config.yaml
hidden_size: 192
num_attention_heads: 3
norm_eps: 1e-05
rope_theta: 10000.0
qk_norm: false
attn_scale: 0.125
parallel_block: false
init_std_down: 0.0
optimizer: "soap_variant"
weight_decay: 0.087
warmup_steps: 200
decay_shape: "linear"
max_steps: 5452
Each number is 128 + 24 x the weight over its row's rms, rounded and kept within 0 to 255. Layers, rows and columns count from 0. Numbers have three digits each. The size before them is the row's rms in percent of the matrix's.

# up: layer 5 MLP up, 384x192, rms 0.215, rows 50-116, columns 128-191
# down: layer 5 MLP down (transposed), 384x192, rms 0.195, rows 50-116, columns 128-191
# gate: layer 5 MLP gate, 384x192, rms 0.22, rows 51-116, columns 128-191
up50 122:118119123144089133147116128126102076140103125182122110096114117093113115118139121111087159179176089117136138123133137137112113114145154166116133119116104095111144114161107120104130136137106132
down50 110:091122116101140162151146094119128133091108098125178139128105140101098127132166136163135138116125132108109154119073128158144125125147127108129175101128079135128137139133141145124110102103072132
gate51 102:151119126085107098137109119137165120166141158114136135093115145108131151072117135136127114102153128146146124087116111148084115136135133086103132151114156142145170134117137095122161159122097107
up51 102:114103107157067101133162145098112127089130099117111157115128057173128105150133157133109163109098145154109115169167104124117135094156094080141163124133139172110108147105104142151103150151096142
down51 109:146156112095124139143110082144117076122112150109109140109083176105106164094124069103137104128168075093142122090132146113128127123121172144089116137096148112160151115106137107102155147139092108
gate52 097:156107148129159148134079126117136135129150127128166126140141135130121075133118105126124101132122120137096161131154119133141115143123152130139163149118117134149123123171148154120158125115131138
up52 095:097110138206100131101162105110121111136115130173157159107127136096131103111166113165139173175120119153100107121120077118144148123117132100071132140132145118153106122110104145115148088103125130
down52 095:138132127189106081116133169110128149145131169131131112179110110106146120106146119149148111077170122113172079107143133111117115136104172129161120101103103135149155110112128144140115095111133116
gate53 114:142127110127145163114125145111138111129148118172117142133112162113122128108095159111137137141103108125141151155135135122155114130154113118128095100146083128132100105154156159143075124164090129
up53 100:130162116140131111148130123124114157122100160116118111195100119130120191157149097130143148125102134148106135099160142134111111109138114155128099104151174120142077146112133109147129119125097151
down53 094:112096096098089145116141078129134149118093129137160131149135127137103173111113127167125131101107099094133153146114112118128134114131164154180164121113141079144124140106127156125140145130105144
gate54 089:088135155144101153137180122167189137120175145156138123126145126131149125124156140147107127145114152165136118091150092129114128124155112106181111121139164127173152147123123148100143093125098137
up54 086:133122107114129097146120124116139133124136132147124156125122125138129128136150113156134098113121200155141142137148112104136097128166136140145176057137104141155167149127127153124143139078138141
down54 103:122108127135118133176100119125163161159110129146143136121146138163145115103107117133088120120091200157177182107108144131124128142156170112146137119081131132137107126142120116125141068089110143
gate55 106:141091132114100093099112165125100137100120132143087129116128134115085127158116173134139152111097146092182120128090142088164132133175117084113132120086126110118115167091128115133147092137065127
up55 099:118115113149105101086066127177073065132156149138117128131166160174136145151134124114103117127079058107111114173131139130138151166143172102087168138144135090114141108127118115128090143140096100
down55 106:129136143126141115106138153101134110154119121160100099138111108087150137140122133129101134066060148182156133183163145125131143125141143155121059117129097154139122170150126148195142143166069089
gate56 101:151151130143125112094080178122189084154151128111169133188130135145157093115137152126132134075123110119149169136127144166113170134114151113174152140135129130115122100139093105136094102123122138
up56 104:131099146111135162092169109122126167158111151171121108125144052109112113145111138154141126148100159111101055093106126142078130093145121113139090120101112127106117120149125121117118113150145116
down56 104:128164135169132147118122096104155102128112151073187146118145141121112103112156192147122154105123119131179126142174121119163158139153115092147129113166128154142156129132071134175137139131131138
gate57 099:155127139143117152131107139149140115108159161136138122148126132131124107127107127148179116121128139135097150118114111125135110152117154160140112070114139104099172123127123129134195133134112139
up57 100:149139107103138142149153106116123129149129107146122147162161136066131113146151190103095143103121091123108128133156126109126105100132128090103170088108095166163102152138131110122125133131113121
down57 097:103097128132097110089140094118107077128139126135151182142150113098148131140172141113154112115139101121064116121108099132139112094102077127107102133104118127114160088117119113134098148170093120
gate58 092:140103137112173145097115171115091106108120114102117120123115125155128125123134137124162095140156083094089108115135105132163155169099086147103166122156150131153124100104153116130138118126135130
up58 096:135154121097137101112153167180132104130128099116125147140168088119124096151086145143157122138125109111130118103112159111100105124097127145122084119129090177139148116128114113118193055102150137
down58 100:110118161124129138080113180148112149131103134137143105126185099096140127142145092140164102132145138103132133145156130118184131122094109152097153166130116121138167134145130114141101107123131139
gate59 100:121105172145142108141097094111173105136133111090095146115118144144162120137097109129118118120105119165129153150179117136097112150131122139108098148124145083099158176124152091103126139123127154
up59 106:118118144110101149122175084134158095147098119074097139149100102131174128131117121114105143117112102183136116124125103109144106163116178148130091165095143094151119149144122115111098157117163122
down59 109:116153109092117141114132101106128182144136154125161149146109135131144121131104164190171132154115106159120158139109125155139127142121173092080125145193141143082131140153115145116131188110137127
gate60 099:145112133127107124142167112163124141137154112114138130144159097119113129089153145120111112167111119131170181120116122111151122100103142132095125153134177101157102146158141169124085196136164125
up60 097:126100128148143126102111120097132186095146098154125146148058135176076117109138105116108126110134105149126126121102130146140126144141148142072140161147109136067170125114110109128166172115129162
down60 104:119092132111160142109116124129110104105150107146128139133145146102109109125127144098122108166136111139113143091120129143159127138141129159109169127147136106134120181131092123151134130127130136
gate61 171:168087160166146138153124087092143179107221090135134126147114105131148100122154126171105164126131108115127124092157096156122145139145145149108139134119167131119108133094098111129153142176145113
up61 211:141107133160114145141124073110165142111135108134108120181103142130136146147115139150121154117138127113158122077163106168146130144119132156088132144118161144146117145106130112108144152171124118
down61 129:130088106133165133086151102118132128144133094126146154121150103127120117141121138111137128142101124125098131123124125127147172142124126189102156120100176130143090133149174140101113109112116114
gate62 107:115144145110129116110088136114099143140159168129093188093080133161128144158152109145121163147149131121138154141138090088116175139087162143115129122146116188167115133122161151102202126159137131
up62 114:069166116106149140115151141103137150136100111131138142127109160121124090101131170143145136132065111129094135146123153104155107132118132148123125122125138129115121131168143105127122116115168079
down62 111:149148127131133131142117150120091135147147147076142135106116171119137167077133138094134146119056116151081093147143107148115094119158150135111098152152147118143114114148123144129106107106127152
gate63 138:099092125130115116073123144103121175104091139136114142154089152110107106132154128104149172127139164129137133117139122104120105109182110077112077129102103147127131183118129182095134106134066126
up63 141:153144138145135157163132122115118128145142081172066083112167145119182106091133122126066164122139093149074117113085166164124125158101115147125121099131121071133112099146146159119086114130136088
down63 092:083137120077165109116128122105124107203147114117135152107166145125139139179139125147124123124112137137115136091104135147080137160104145121127083133161095106116098087107132144132116182119110135
gate64 108:121106148142102173122156101159125124124140097113138132114125152164164125130132102113095147133088146179133150134150116116133124143145130121143107155105140114124095173133114102143139120069130123
up64 105:144097136148114138141149123106144154111077098127113098135123126140124126123151094118128148131116109124159151112110109063081104141125098143089130104124147134173164146156108123118121131159034179
down64 101:131160124123112149082111139137111125150125141112113113123116158128116123103099106158134093118133128201124153103109153066075125142133124156135055175139138093164121113099090144090137128112114131
gate65 111:157128148136073110130148063167162168119144101108110099159131101122154174172096152133160122127131140132133146122138130162146166120133162168111167128099135156153112116158129145146138140150148128
up65 100:122126134083130137160112131162120094144147133096127131108162138158152146130121116127150137124110119164148124192132185086125124173158173089148126125097115142155137136171126144160096112093149140
down65 090:110146106131153139130137186137139107134103145138131133126149121091119122135127136093128121131156120157125132083091154150083109064085101118163117102148106135100143086111131120131158125119103159
gate66 096:108105145154164130149132123104101122154133076131128071139138078126131138077123111170130113147133124130137092103144138176132147116162153106132128163136111120104127140103123150163149156146124122
up66 096:139151157140116097151151139120099162127106160154131143115128149140114127103131130110137162099123113189124106116113120103151129115135131129136111129159105114090112114177136126100107165105161114
down66 095:165130115135140183160144162096112103117175074113103146193106104118139129135102080155122095135157134125123130129151156120134168168147160143141152099127141089126107111125139081147114167110125134
gate67 105:143147143141146089117114125175128109118155131081145089111141141114116130077115094162138166137116109120121122088094078130134183120098133107110137155101090134159161125122127126099135128123118110
up67 098:118117132116137080110157113137129143138113123108134165096107180172182082076144120121159132078130137137115115112105162174144132123156121165164112162123086126156121130113168139139114141109155151
down67 105:127124156153141135110124143081120134173151132099111109138075193162065165119118118137100156134102102098120111102158062140104095141146178097138127141141095144103136121147137113107142138131084124
gate68 099:110159115078105129130121099117139110081140141128144153110087111118049107134107132142102122121152097151147126128151133100160129141147142137129129120102128152139133125141144117127110125128106151
up68 091:166144115116124131125143133135132093155157119109123118096111094100162117157137122121185158112112187136147134095093157135141126160117146128102092135133132111095146091092091145127090108125157176
down68 099:172103134097131165156101098115063138124163123105150110127091098143101158160145109118167115089137112171106112122074139125111115135114157126175119141127133081113154143171153130090115109076142128
gate69 105:122127107168105166097147124187124121105110146095120138130127107142139141100145133172093121145143141159138166103109106132158121097135140107135105114130122133146118163114104116128149140144109099
up69 107:116152114121137162131161124111127142112104096163153103136128123148134112120130158137138141137097152162106123110107134106108133126101129119115152124156165107123160116144147109179112130141169103
down69 105:123091089127101141092100076176144081152121154119134107153138162110127128137087108125138112151094103175156095115146116100106138132091100117146106113074155116114109101107111145118160118137138156
gate70 090:110131179160108146073129102131100105124193116077134118174164148114148094132104113163138150137159142112136104112114092164170148101178132102161097110151120126121145166141123135133136109164107121
up70 095:107106113117154108133127103129157104136111130180141168098117139128145142128111139081111127123100154137109060140098134126120122159072147149128134111145127119123132138103122110138115122064096123
down70 107:068123134108175131100127153135097131143141091092151182117101132117110104154124152132098199117154111075168128133125187142128126172151126147099088117128132108111140147106136128131115111123115157
gate71 099:133134118153157120158136130089110092131159167129128105120148089145133108093120126158102139127114150175096117118111138141142080137172124113114174132071130125161149140138148152059107138107127123
up71 091:137167080113114131153175170107106135117122112136125126146176122129127088131146152147134128103107133174162073151114130131156096143119122135133133134126108094138125102160154153107082083134142136
down71 087:082151178112087113123133116133136135080143165115141106137139133136102094168145123132151101128120176116099123137144158131126143126110091158162105146107120135132132130131119107134148178099092166
gate72 094:110162160130153110106165157102117107128121130096108159139135147096127116129160121138139161116149124131122089117134138134126167146128110145112116110146159100116084143138155141088126122109158154
up72 096:133096122147135130094116141157142151103165128132122131165100146129076087131150098119078117137174098147105143106140179167167144110162097108139126152144151091150106154110114088116119123144113154
down72 105:136084130147127132108157091153105123131119121142122118100134118116146122136094093162149127118151111100088084132138132129169147123092147138131127165123139157110165145163121119160147146156077099
gate73 102:132117130147123138130116120079121156107139115132094141157087140116138104181161141097148165135121136105143114156130089122145160123118152161147150118125117104107105138146154132088160071127132112
up73 094:147112139104113115179139110158175169130109130135122124150103113142160127169146142157122185160125128086147148119111094116113149098158156118110124098110157120130106111124137147174123145064163116
down73 102:100085111120143105114161118094141118118157157123109140123128134136146099132163153091139157166126093091153135140157120143139130082126145168140132121086140125135112123137124107072115082106106084
gate74 097:121118104122091142076131168119135144129097143171125156117111135136158142135133115155101119139115147174126106121129123153087128118162188116141127142138131111132149152136097093132091169129120095
up74 109:105092120155127105103133102115119132128148153121128118109162133141133120082149063117123138145139133128107114123119101115113127145126104110125146149117138154124120169120140161100121135120147132
down74 111:127162122135131098072105111162149139118144166144111121094089127131168140146113150102132156096084142188105143100125151137159110128085116161158136072097170153154109135095120138127097124100117116
gate75 090:100115120146171104078167111120136133123127124120103110120111135140130165127128147144112114093103135144153093145154139127189148131129128130116147153106120154122124115140139089083131116166123130
up75 104:113139119114131158157150094139141109115093125154110104091132111124156190115127156184131131133133112128162132123118093112116108109108142133106095143125177135139125134096155147114169143146100111
down75 115:132126131109119140186118105125138121124155113093105126148115121139118060115129098103112139133120108160127157083126141144096131136129082102146132096108117151159148137150112145132153152114161101
gate76 089:158128147166121127145160125141147099123109161087147154142138139131178118143154141122163163096140090155138106116156119110123159133161145156155162138148124123154105151137096130134104141142115136
up76 090:176139153106125100129118121136107071139128149122179118109158158147092145114147124141114117129143155098097075158145175151163109116179141126115139110113123136149086153128094125126090133090106133
down76 088:110116113107113122154112129147130085136110127181155107142124128159139136093142147150127095113144158160090143099177127173085137122178104119158103096097113116152166110132140094119071159100074126
gate77 108:111174112132137117136147117111061122166086117154123146084099132116144115143150151130069107106183132134135085169142127126113149126111135106131153125132125150172172149127121146132155124127161168
up77 110:105150147107117148105121158127143094172088131126132148094111109141123152106139114159119077148136120152068114109126115114159122158124140110116186131163139168147121156086121184167124119129163104
down77 110:108123185094122109113112134133161128117120112144088142123120097110140159148151130129168088143132119111087145112107142126147133141117145103124171106130154199124168118118127127174129092121144112
gate78 114:136135152118191118132169153133135148113114092127161150130093130111097116155173135130084161127135142110118145135106148140138146070151122143170102136147152127123107166105094131159143122134159152
up78 111:091115136150158122091158117143095082114109127124132148125092078131155137132174131108109134135112137110147107132129133135114164113108119141152155114117108138147141135132134112156139129137156110
down78 100:117129180106140120117121118138094114140106107123129147090094140175125121133120119104175092144149161096175118124152143117134125136125154131100110153140131160126160143142152111123109089096113143
gate79 088:139138125108137142137098143129149128125127100111111140098167125125073102122057110126138099151098143133118117114075156106103134123136108080098136105115134132100188098161146144173105164116126152
up79 078:105125143162150114099126086125127156161099101128126094112138150106115088142094102094124094145136166127165102111187107108170087118151123114166132132121118126101174138172109147151073154137145132
down79 085:164139181158110117107105120140154128135155088136123123129146129143090096152113108128119123114130145109149117120145132156129097111139116110159152111114127128098156151126141115186130135158151158
gate80 106:126165146117100152124180139129150156176151110108099142140139168101174103120147124109142115141142116127135144120114136191112168115112153095088121173112083074126129138153105143137165119122127151
up80 099:093126115097118111092092141137103104145148151084118116117113095133125110123104127136092107146143140108146091109132143129113125135110150098106150100130099087114101137115155139125141165138200115
down80 102:109123081136142136106133125132111150116117111111152116130127142118109134099122132134154098142095107118123130136144076132117169115090100098126138155136103149126149144091157159134093137115095172
gate81 098:101125134082134129138113115105145119170113129161113097129113117164184103157149190128169132111124143123146132161127185138154144080135180163134147116113117129125148156106111140145095137151154120
up81 101:173169127096097128132144147106129111155106105127077103092126155168089134108166105143126161130145106156143152112152137137104101138131153165149151100086150141129122072138123112190160146080142204
down81 101:108141161123071139129118135119113134160110127103144118082132129115127146117167098107126130124143132173103193142151156127115123121136178162151101128137139096140147134081148119130089123117166140
gate82 102:100144144128105103119108129095144139174128110134132128103100071122096122154111105126121113143163098152147145121097097144103166133131126128128128159140134109130118120131097150118137117142154125
up82 096:129145115131127112168153105139128113146126110090158144141131175090167102110141118110127149105101133156128116128137117131103144119128110151149080156125128120158153134147112125106156148161120100
down82 096:119156172109157104138175092155145134158173108139128114082114148104149094113097103100131120098129115154180091138104123171084151127116168103151098128092114161102143132122138105133125118121083121
gate83 096:130129105139113156142184101119091126122112104162136110148136136187101093126131130119140082115132108107144122109094088118113111102085164131108138089174107160146150141132088243123118129080159080
up83 088:124106096152135144117160127106089149082127128150148154102122136162125090075124127132135123134127138119132159126119088105108173106113080154128170128130158143133177129097139191139114145120154110
down83 096:085134160101138153134134129077095132115147128106133134058138098148160099099111144139111081127109134111159157106113134119165174115117127099153174095134167114119145125135100171136127144069131102
gate84 106:086130148129149128104135099134137121125112099111148146132126148069123087121136107126142222127125135137141116115122135187134125154140168086126148142114119118105101137164132096114104122109119110
up84 100:130137127142129173121131148101149139147129097168119148103110151136144123110162113099130155126128111142084127107089121138121137119165105101158114117128153154110162137092181125143112123056137134
down84 097:125154136151136126122110143138128150130127080132153115136110142133128148109119156132132123119158110087120117098119108094099122148106113142142160132158114134130103154126114126086130144136156127
gate85 100:133091113101131116152097152103111137101131118120069111134126100123138147160176121138166147189160157142095159117147133132110125131127127142136119152119128143121187069105145148137141126132144125
up85 102:138154143121128106069129150153138139119115118140162145130183113093106141155101109124180103138143117176119146116107136151091122173135164133131157129126151137153109104138107144096121118118113110
down85 096:147136057107156092139158168122136085102133120135114125114130108148147161119155130154062117157091130102118114139148136106121138120131115154097106158117119103117133161078153155166111116115068133
gate86 099:097113156108163086138150101141112142143083118115121130125131093185120088108097134107130134121116166123133127096097093156117156087144139138129125128111180142165110097140152084088138115082092112
up86 105:113151116156143110138151108155147164092110140113109166132126101113092110152097156116150122131098119088127131082180099142117142118091142100107120164137157123154114129124167117109103104146109114
down86 102:166129168150151148126124123139144129128119078126130105157103186168129103102112140120112153142102090117137159095112124109138138113133121138120114114147158125158160116187116102124159165171135142
gate87 106:121163151101141151136101119090112107110154111120142130116115160124121156187104124123174135141128127082108145119138139103155127192116095159113086155087115132092098093099141124109116151083171145
up87 106:132116108116118130124078113065078133102109174118146111077096109112105116103169088125132130149112124153132126145122174119096099138103118089100119104130090194134172089127068128138117128102139127
down87 110:162123158093124163136121115095120146116140162137116106106133130103095155170088181127116115115121151120136137126155148133088147135135138145143126164109087127129128134088123127102146113133115108
gate88 094:141164090137152102154113116096138152107111101127095136106127146139117124127131174123075082138139112153144101101147125186129115155118120135084070123154114139163169150173137128114089128129094094
up88 090:126147187142149094126108132131116170163148123138163198125144130079144159130113098128109130127121119142174130121124194148135098162123109111096121113155145124135090166118147124152153107120096109
down88 096:083136152119132135126167147126109117116102135137144129133122112133128089120119108136148173105085126125145150115148149150107175113148128099136129154111138121104108143102091134119087120160119140
gate89 086:095124114168164131106114162165086097164144150169130143102152124114124097130097165166113077097128161081127113139127079134146129113090146117083163114151136126138110120118134166105081152102141129
up89 090:126146130157117109116139111141137155144139128127179121146113144135119133114145139116153141138123137161108100147122158124118128123113128160148159169157104111144129175155134066085153167129084167
down89 086:139172154154110102125135130156116103139147124122124129140062112127122122112147124143097101145187133183102118146172111114134093101141107179154168134141136123140103128156152113101126111136099158
gate90 103:118102086129135133155142121162106161114134159165103142165116178103146130063124153132121119149130133123113109144169105106103140132154126118182107126142140123097128132114147097148125096111112148
up90 093:097118149096124148068125135169113150151138117160120137147144165084122149131135097144095109128124118096111155115155091169091143110102159129128154142169136151128111149149121121070114166117161153
down90 097:122150137069144093135130121115191121102135126152142088083089068125145118155087151120160121147114126132121157128108165121150115138136098123190122086111121168132167148148167157160125121158123123
gate91 100:131123092138141109146113118185122167124141134141093153151159086105096154152094127121171119158179109134156137138108121126111097104110134107108160098119120171129088099142127110137067164125149168
up91 095:131145138121134164116127110126113122090153106106113166101145151128151127119173106121114187085148124132116125128121116129130121146123124170157124122138090129122153100112148108129184110126087102
down91 100:156105116094187086171108128105096097087127117119119112124134141158150124126123119095124096115144129148153100099090140109149141147118113122135120113087092206148150168118108132100162118082096112
gate92 094:153150113110162117148107150130146102124127126101137113206143130113124146151108110171118117138129140148140124140130118162077153133089151115092141161150137111151181097169104082131113121146142105
up92 093:135103108136133148123121098127103108156147119126096075143139138106130162102167113134118120112113171152124129116140187117113122113089123112125136111119126157185099159145149085134152171113153153
down92 094:117088098122157131132112147106148104140134122130112127127116124135142100140113162180101151104155112140127147102150119158148153141098097097106154117166126140115166127168106126188098098147158154
gate93 101:141148086123121115088146100157105112125101090136163128148115106113083098143185131091095134141135069136122167135145134121140133121148140097127170105150091115119160140151128177112136119125136154
up93 096:127126128134148129126139147128100093113087102140142116071141135158155150122114128133129129145141124098166168117160111155100105122116134123108125149136146131114179115122152141100137140094123142
down93 116:104108137089128131182121114158177133159131122104114150169147121163119109114123167106140120087085127097105118152106156121124134116089103134164139123104141111134148115105134104123111156158091151
gate94 098:132095108137159126098131104179152149086133148146129095141131149133104117150130122130130160144125106137149150156104111140129140123155142107134167121077104129141157146154171118088135107158131109
up94 095:092168118134115134126133118144131126129087134121122136177139129122116105136139099177105129168126124193096132115104096116133128134109157112152193137147109145197126133161126116134078127110122074
down94 096:152131134157138133081118153113146159109093142099147146154143136106112120123099104108154142119092112131123123094150096126137116153096153117181105088082110102136125133144184116118132138131125127
gate95 096:097151082142142144126114118079127108145139169106123126086109170133110145116139126141090127120115143126080120153138169139129145176146120133147195170128164154067131129104124119130160106109114141
up95 105:119194119140113142103122141157102084097101147100115168195119125157140124114138100150115134106093115094116112110135094190132123104126140123153085118120164103156173078162128121146091121150155151
down95 104:127074135180104141192153105143114146194144097118165143115095102105135112152114138124128163112172142166112166113161128136138121141123145117127129126132118150114112186104125136138120124104121149
gate96 101:134153178136125087150163132134137116110123137109121171128124137124090107106140138094195104127131135138141095114129140136154105145119146161171085090126113149109157118076145162119136131120152146
up96 092:122125121080130174154093138101201147105126136139107104133146124159172102123136172131081153121157098099123159143134182145085123120148152132138126120112091142157125126146162071091156164154126123
down96 093:127122124089114162125123140151122147123117109125153115091095119135109145109135100110114141148118134092071144135139140122164136153149135087165105132125152144090124150105152083121108106104137127
gate97 104:168119179095133135138127088172112129143134137124146125114083084122149134113128110140144148092112151125133144090097158142122122097111164093171110126137119091162106132147095106112151160135141143
up97 103:094109138125088169104130137103081116140123122161098084121149171133105136166168169131128103119155135097135107141141111119133119133090152136123143124121135172125143132115149130146138132128123144
down97 096:158127115104163109133156134181115133079151117135152133170089165099113128153171121148150148158182137089145156146133148119149144137099180121119121143167127147108102156163159050072134126114136138
gate98 097:107142115109115158112094183164141122148123132141128118140130127143134092102066126095154091086126115153153138122105112116146138161126125134056163144153173129145119156138109127104040113125129115
up98 103:113108128128157120152100115157139116154121139106147081157142114150130108151104079159139121088105121156068108108142155099139118126126140070130135131106067116123132144155153154119101136142176116
down98 090:144149134112185140148133110107102134085156149104143139109102124132171122141119148143152165153145108140126098143125113110152142106118142139139132159181113159124149177169113143109131134131062101
gate99 103:125145156139143082162135120127098081139125122160157138161104115115164148135138144138157128094155147135127146125103114113129136115119127128130116099128096161103129154104167152147152119127179097
up99 108:140157136085151090162151097118178116065124101167128177121167148123074096135141124140123137075122106163128129102097122117103136145078108149092119123115155154130185132113126108118118106090131160
down99 101:090167125144150048116149146066134135089134084116131115095126132086147126149130147119067110121158139144114167143133121123128164116105130143175130127155128145148148161140123133137096118081141129
gate100 097:168119113170089141122152154145152106139110088099125137096139136110106122120111119114127136136158116131158129172118107107166098092105148159151174129112176102125145124126073107140088145121103144
up100 092:167066122139108105135173181117095108138169154146119104121145126137144139119136110155130150129098130097148147133107106154105124149146092147143118132139129095157112161119142130137139146132089123
down100 099:123128116174125127137126143045104158127108138093128147126146127146143119130129134156187139140120096146076134123124146187098100133126144143113052102122079148153140120150144113113172133115158102
gate101 100:112163108100115107105122138097113106101148149124163134126121106105127195125084112120116156125171099103116138177110113133135162127115133128150139143124091150135160132125107162181125134135145120
up101 104:157127141117123114119145157086092125130119128144144145097093089163177151137115114125114117165131139146121141144151135168155124127111129116159127141158101158153161120134093126165143096105106143
down101 113:069106112159140120138139109110160146130139157121130115131119139141097115145115125124103130139143142142114135130157127080142127133095118149098115136129134141113141116151105108118173157132095141
gate102 110:087104109152150134144125130159062126173083132155105135130129114136124133105165126109140146132160117127157128149131123125086104084094124149146133163119142060124134072141129059163085170132134152
up102 097:154114132114129141136131122144122103069126103131153163096125151155116126089103118111154126132125133156159127096113108152143116114173153131137150114069131140125123149159153087135120106161097148
down102 099:134129173126125103144148146091095132154175120129145150096113178137122099122154124145108111160148116148145113077109124175133145124108121143130169153109132112095147152085102086167113143148117107
gate103 105:115168121141126097067109144139138141176120133155124180137121107149090099154148146124140111109103160145081117197131152123134156117122132140126119125097116123111132144104116139148142121146142068
up103 109:123137134121107117105138102145127103126106170109124152145133155138115102111093153163137081165115120128137180127106144134141176135171078128149130134129098141095138153104146123143077161082114106
down103 116:174113105146099135174153124134173108107127118141165148128121112118116130110093166187138125137124072133140136114127142125169116145131103102131180120130079130117146168100163141119141134103105126
gate104 095:117097146119115118165125112097119140127129124142134110139118073076102143123120132126119163105142127108136138115127101170136135165103179110118106162116114100130119130125131135115106104098098099
up104 105:159123140114114114116135139078159140082125115128125168076097158147108104116116135058129142096139160185117116090119121118085129100117110097110109140127119106112130129122105128148129139118137153
down104 101:111132157140163141188141124094118140200158138107123090160096133106167125141140135165103154131141148111182160134123128168162120120151152143108105130147147129144098142136112142112134141162134107
gate105 104:126140143119122124137151140097113146128108119109146151138150149146178124113131151096137151106148141123139123139107089152151118120168137123129151159101075132126137125161144170138122172163156154
up105 106:109144100177137063111135129175145080191105141104150166109165157126150144145112123106125137160120145112158149144138117157134063131140156122088100132091142139135163141127114126141128147127133145
down105 105:128107130102091140107127100202142116127118139113138135154136071164198147118102141122160067124156145105149143128157085124132107127155163175136137151077093112116136132163130105151165131163145159
gate106 105:142158114116163155158177104187096124123114112142126113111147119133132119151113138135146125115163199122175123122140126148099108095132165117132105117137075112174103140119146108120101159139103131
up106 098:119193113148102138124144098136127115116118118116143139114148120148129125114126133112132096129126143137128125092120168146103105105129164149106136086163124106163143099154095129143140073115100144
down106 106:142111147154194143137157126148116155106141135143132115129129108120143111134107148155143109133122172093118123131121123147146130117140166136134157097130129162171162127119134114128153199123077121
gate107 110:128146118111070178158150137071123115151101114076146102094169104104126178127154140116126116129162116126143095135122143139143125137156121114125130184089114096103135125120152133145096184134123101
up107 103:153114175146126153131139097129140127155121118090143145112148112123112114128111090148140096142120137118180165090109137136116118134118099178164132142100135140111144158103150147130129148121104110
down107 103:114125137161127100089122117127094104155159111121120127139133139117127148152129171111165140111157158115102148100155109168091127138107117157123104142170144114133147100142118133146124124111109138
gate108 101:135104128179099130152109140078152120107134106125108147148095135136142146139107087092113155107127141120131135170145088126113125122159140147182164132132143143169116134132109089067136096088105123
up108 106:069130119127172110147137133108086092143116119118160112136138085102116170090132103114146148147089114162111081114133132115154152129108105168129131128134134132129104110151071139134131101124141119
down108 108:105144098094148111118132103143109098122111112106116128151116063117151150155160120131172144118100131088079119149165167132132145155122107128145093156144107087131161154151095147134141114122144117
gate109 102:121132132134093142173081158088133128087122135123094116185106085150124145105130135105134105095139113116130166137126094131093131145087111127136126138140158138110132148142140157171136095124120071
up109 110:150100100098122091161104144136160088147143168161111070133142130122133119147181143147126128103143108133118107109121124128144151133164178113117149104111128131149081123125146187088106074162152137
down109 107:119122088162146110130065140115129101108138147112129130146112098106133135148145132134116138132161119136142114116172148144109126126143104073142125153147134120106119162116125155103155102136156171
gate110 106:090136123167132110122104109124083138116097127148136126143112105135106134151146151124116118119133145179117054101145113096147101119149158123157119150113157104149147169156150081130131117127081104
up110 100:157127141147153133126140141131106130177151095162153158120154131121131105107151121100137134115112127086155134114131108137143131142135126164128158135164097117170138109138081135184116117128125106
down110 094:136144141164132125127135120147127139096143111065101122132073158139162154118147126137086136098126153154109095114089112137145093148135171128095129158162107133117128119148070108125111097180067139
gate111 093:107147144111170165143117117139141148114167159152138122127137089133138111152105136090140164149159110124101130118129153121136100120122142116135115160136117191169116146156175115118112122144133123
up111 104:125174131126128145117171134133092173122183127120108093125125111152114175142158139101101126122134063137137121162098164140128113158120141096092114123118134178125110095106164126102118152130160137
down111 097:134084147130130121136107130123179144134147101184137189161134155089162109122101130082162143151109108097136132129171124104109120112108113110142126123163103128162129141141103123163109142121116146
gate112 110:139112116134078123134134127140120170158108109140135164111169118137109133146098127146094142083106099176122122139098124056121154148111082153128130116125157091110114133072088134183068131110157114
up112 099:114097133133115144138138118098116091110138134123099156129127104085169138130108121114143165159149126092122113088119136137123115066162125132110116135134134178154109118126153068132171124088110091
down112 098:077110114120115102156168154136126132148157119162165158131147098127117147114141132093158155120130147109110122170125143108104137146138131119116109149146152098120118170193091166136102156111126131
gate113 108:091133153139100098145107097145167088132140120071139134124115130144168138129134155138141166083126125142146151152101133149085120152117089094181087167114130137119125170145129133116143173092109118
up113 101:121088102133142128142122142116136145129163144098131150111091136083136110125138118134134136132170138154142141135153128155155092135139123160114157111143068090153107145105120138085073089096152144
down113 114:128123159123172111102152125106141148106108107147123153113155132129130128131122141110140122147129163132156085123130104130101171113144160139079185139127128168141120100108131142133143082135178148
gate114 104:111083135137114114087144142131129127168101125114093169184121073139128123081148123114125147117184093147107110102149134159149089127184132148084139144131138134145183136154138093148085122089107139
up114 094:132096049133153111147127121132127100152110130164149104149157096131102092108118130154098143112140116144110120168145081139150125134141120137134187140129119108115161125120104081140134153108125108
down114 103:111114128139107173128165100163134147119168105122142121129153118115149167123121136085144141156130114131151153136105172117154178165145138163106142114119146157115111162137162098165126102143112125
gate115 090:135139144150137161126149108158167107150100104124159138128132097115081154107069126123114145141136144173080129117126130119147133117104134125117149135180074128097163137146136154138130116142138101
up115 101:097175157157129141129136144115148131106167129129162161136136122097127142124098151143126130138120115120112109093127125139121139087097172110127093113122092139165134095101101127101130108126133129
down115 106:130150134135158167122118113110158111096163137095108166142108099148173112134098124134112154130124116151111132099105132111135089132098149163177134145166128165127142128128101109110133132147128163
gate116 099:145128107174081105127111136115102110115136081134158112090152142146102105080105119116133126135090127121165114187127181120141103095114124121153170165108166130142157121149099074172130102131165128
up116 092:149114168106152167108102154078138145114162137146100142117095121131100145162155074133116178114159130110124171150195141124037122104152151096087129140111152119121119092073084146124124144124151115
down116 098:130118121129092156130123122168088152142118153130063097103152138185121164108148130151137177136118130167116120153105140139128084094134174130106131154149157106117125109129115190118112115148171115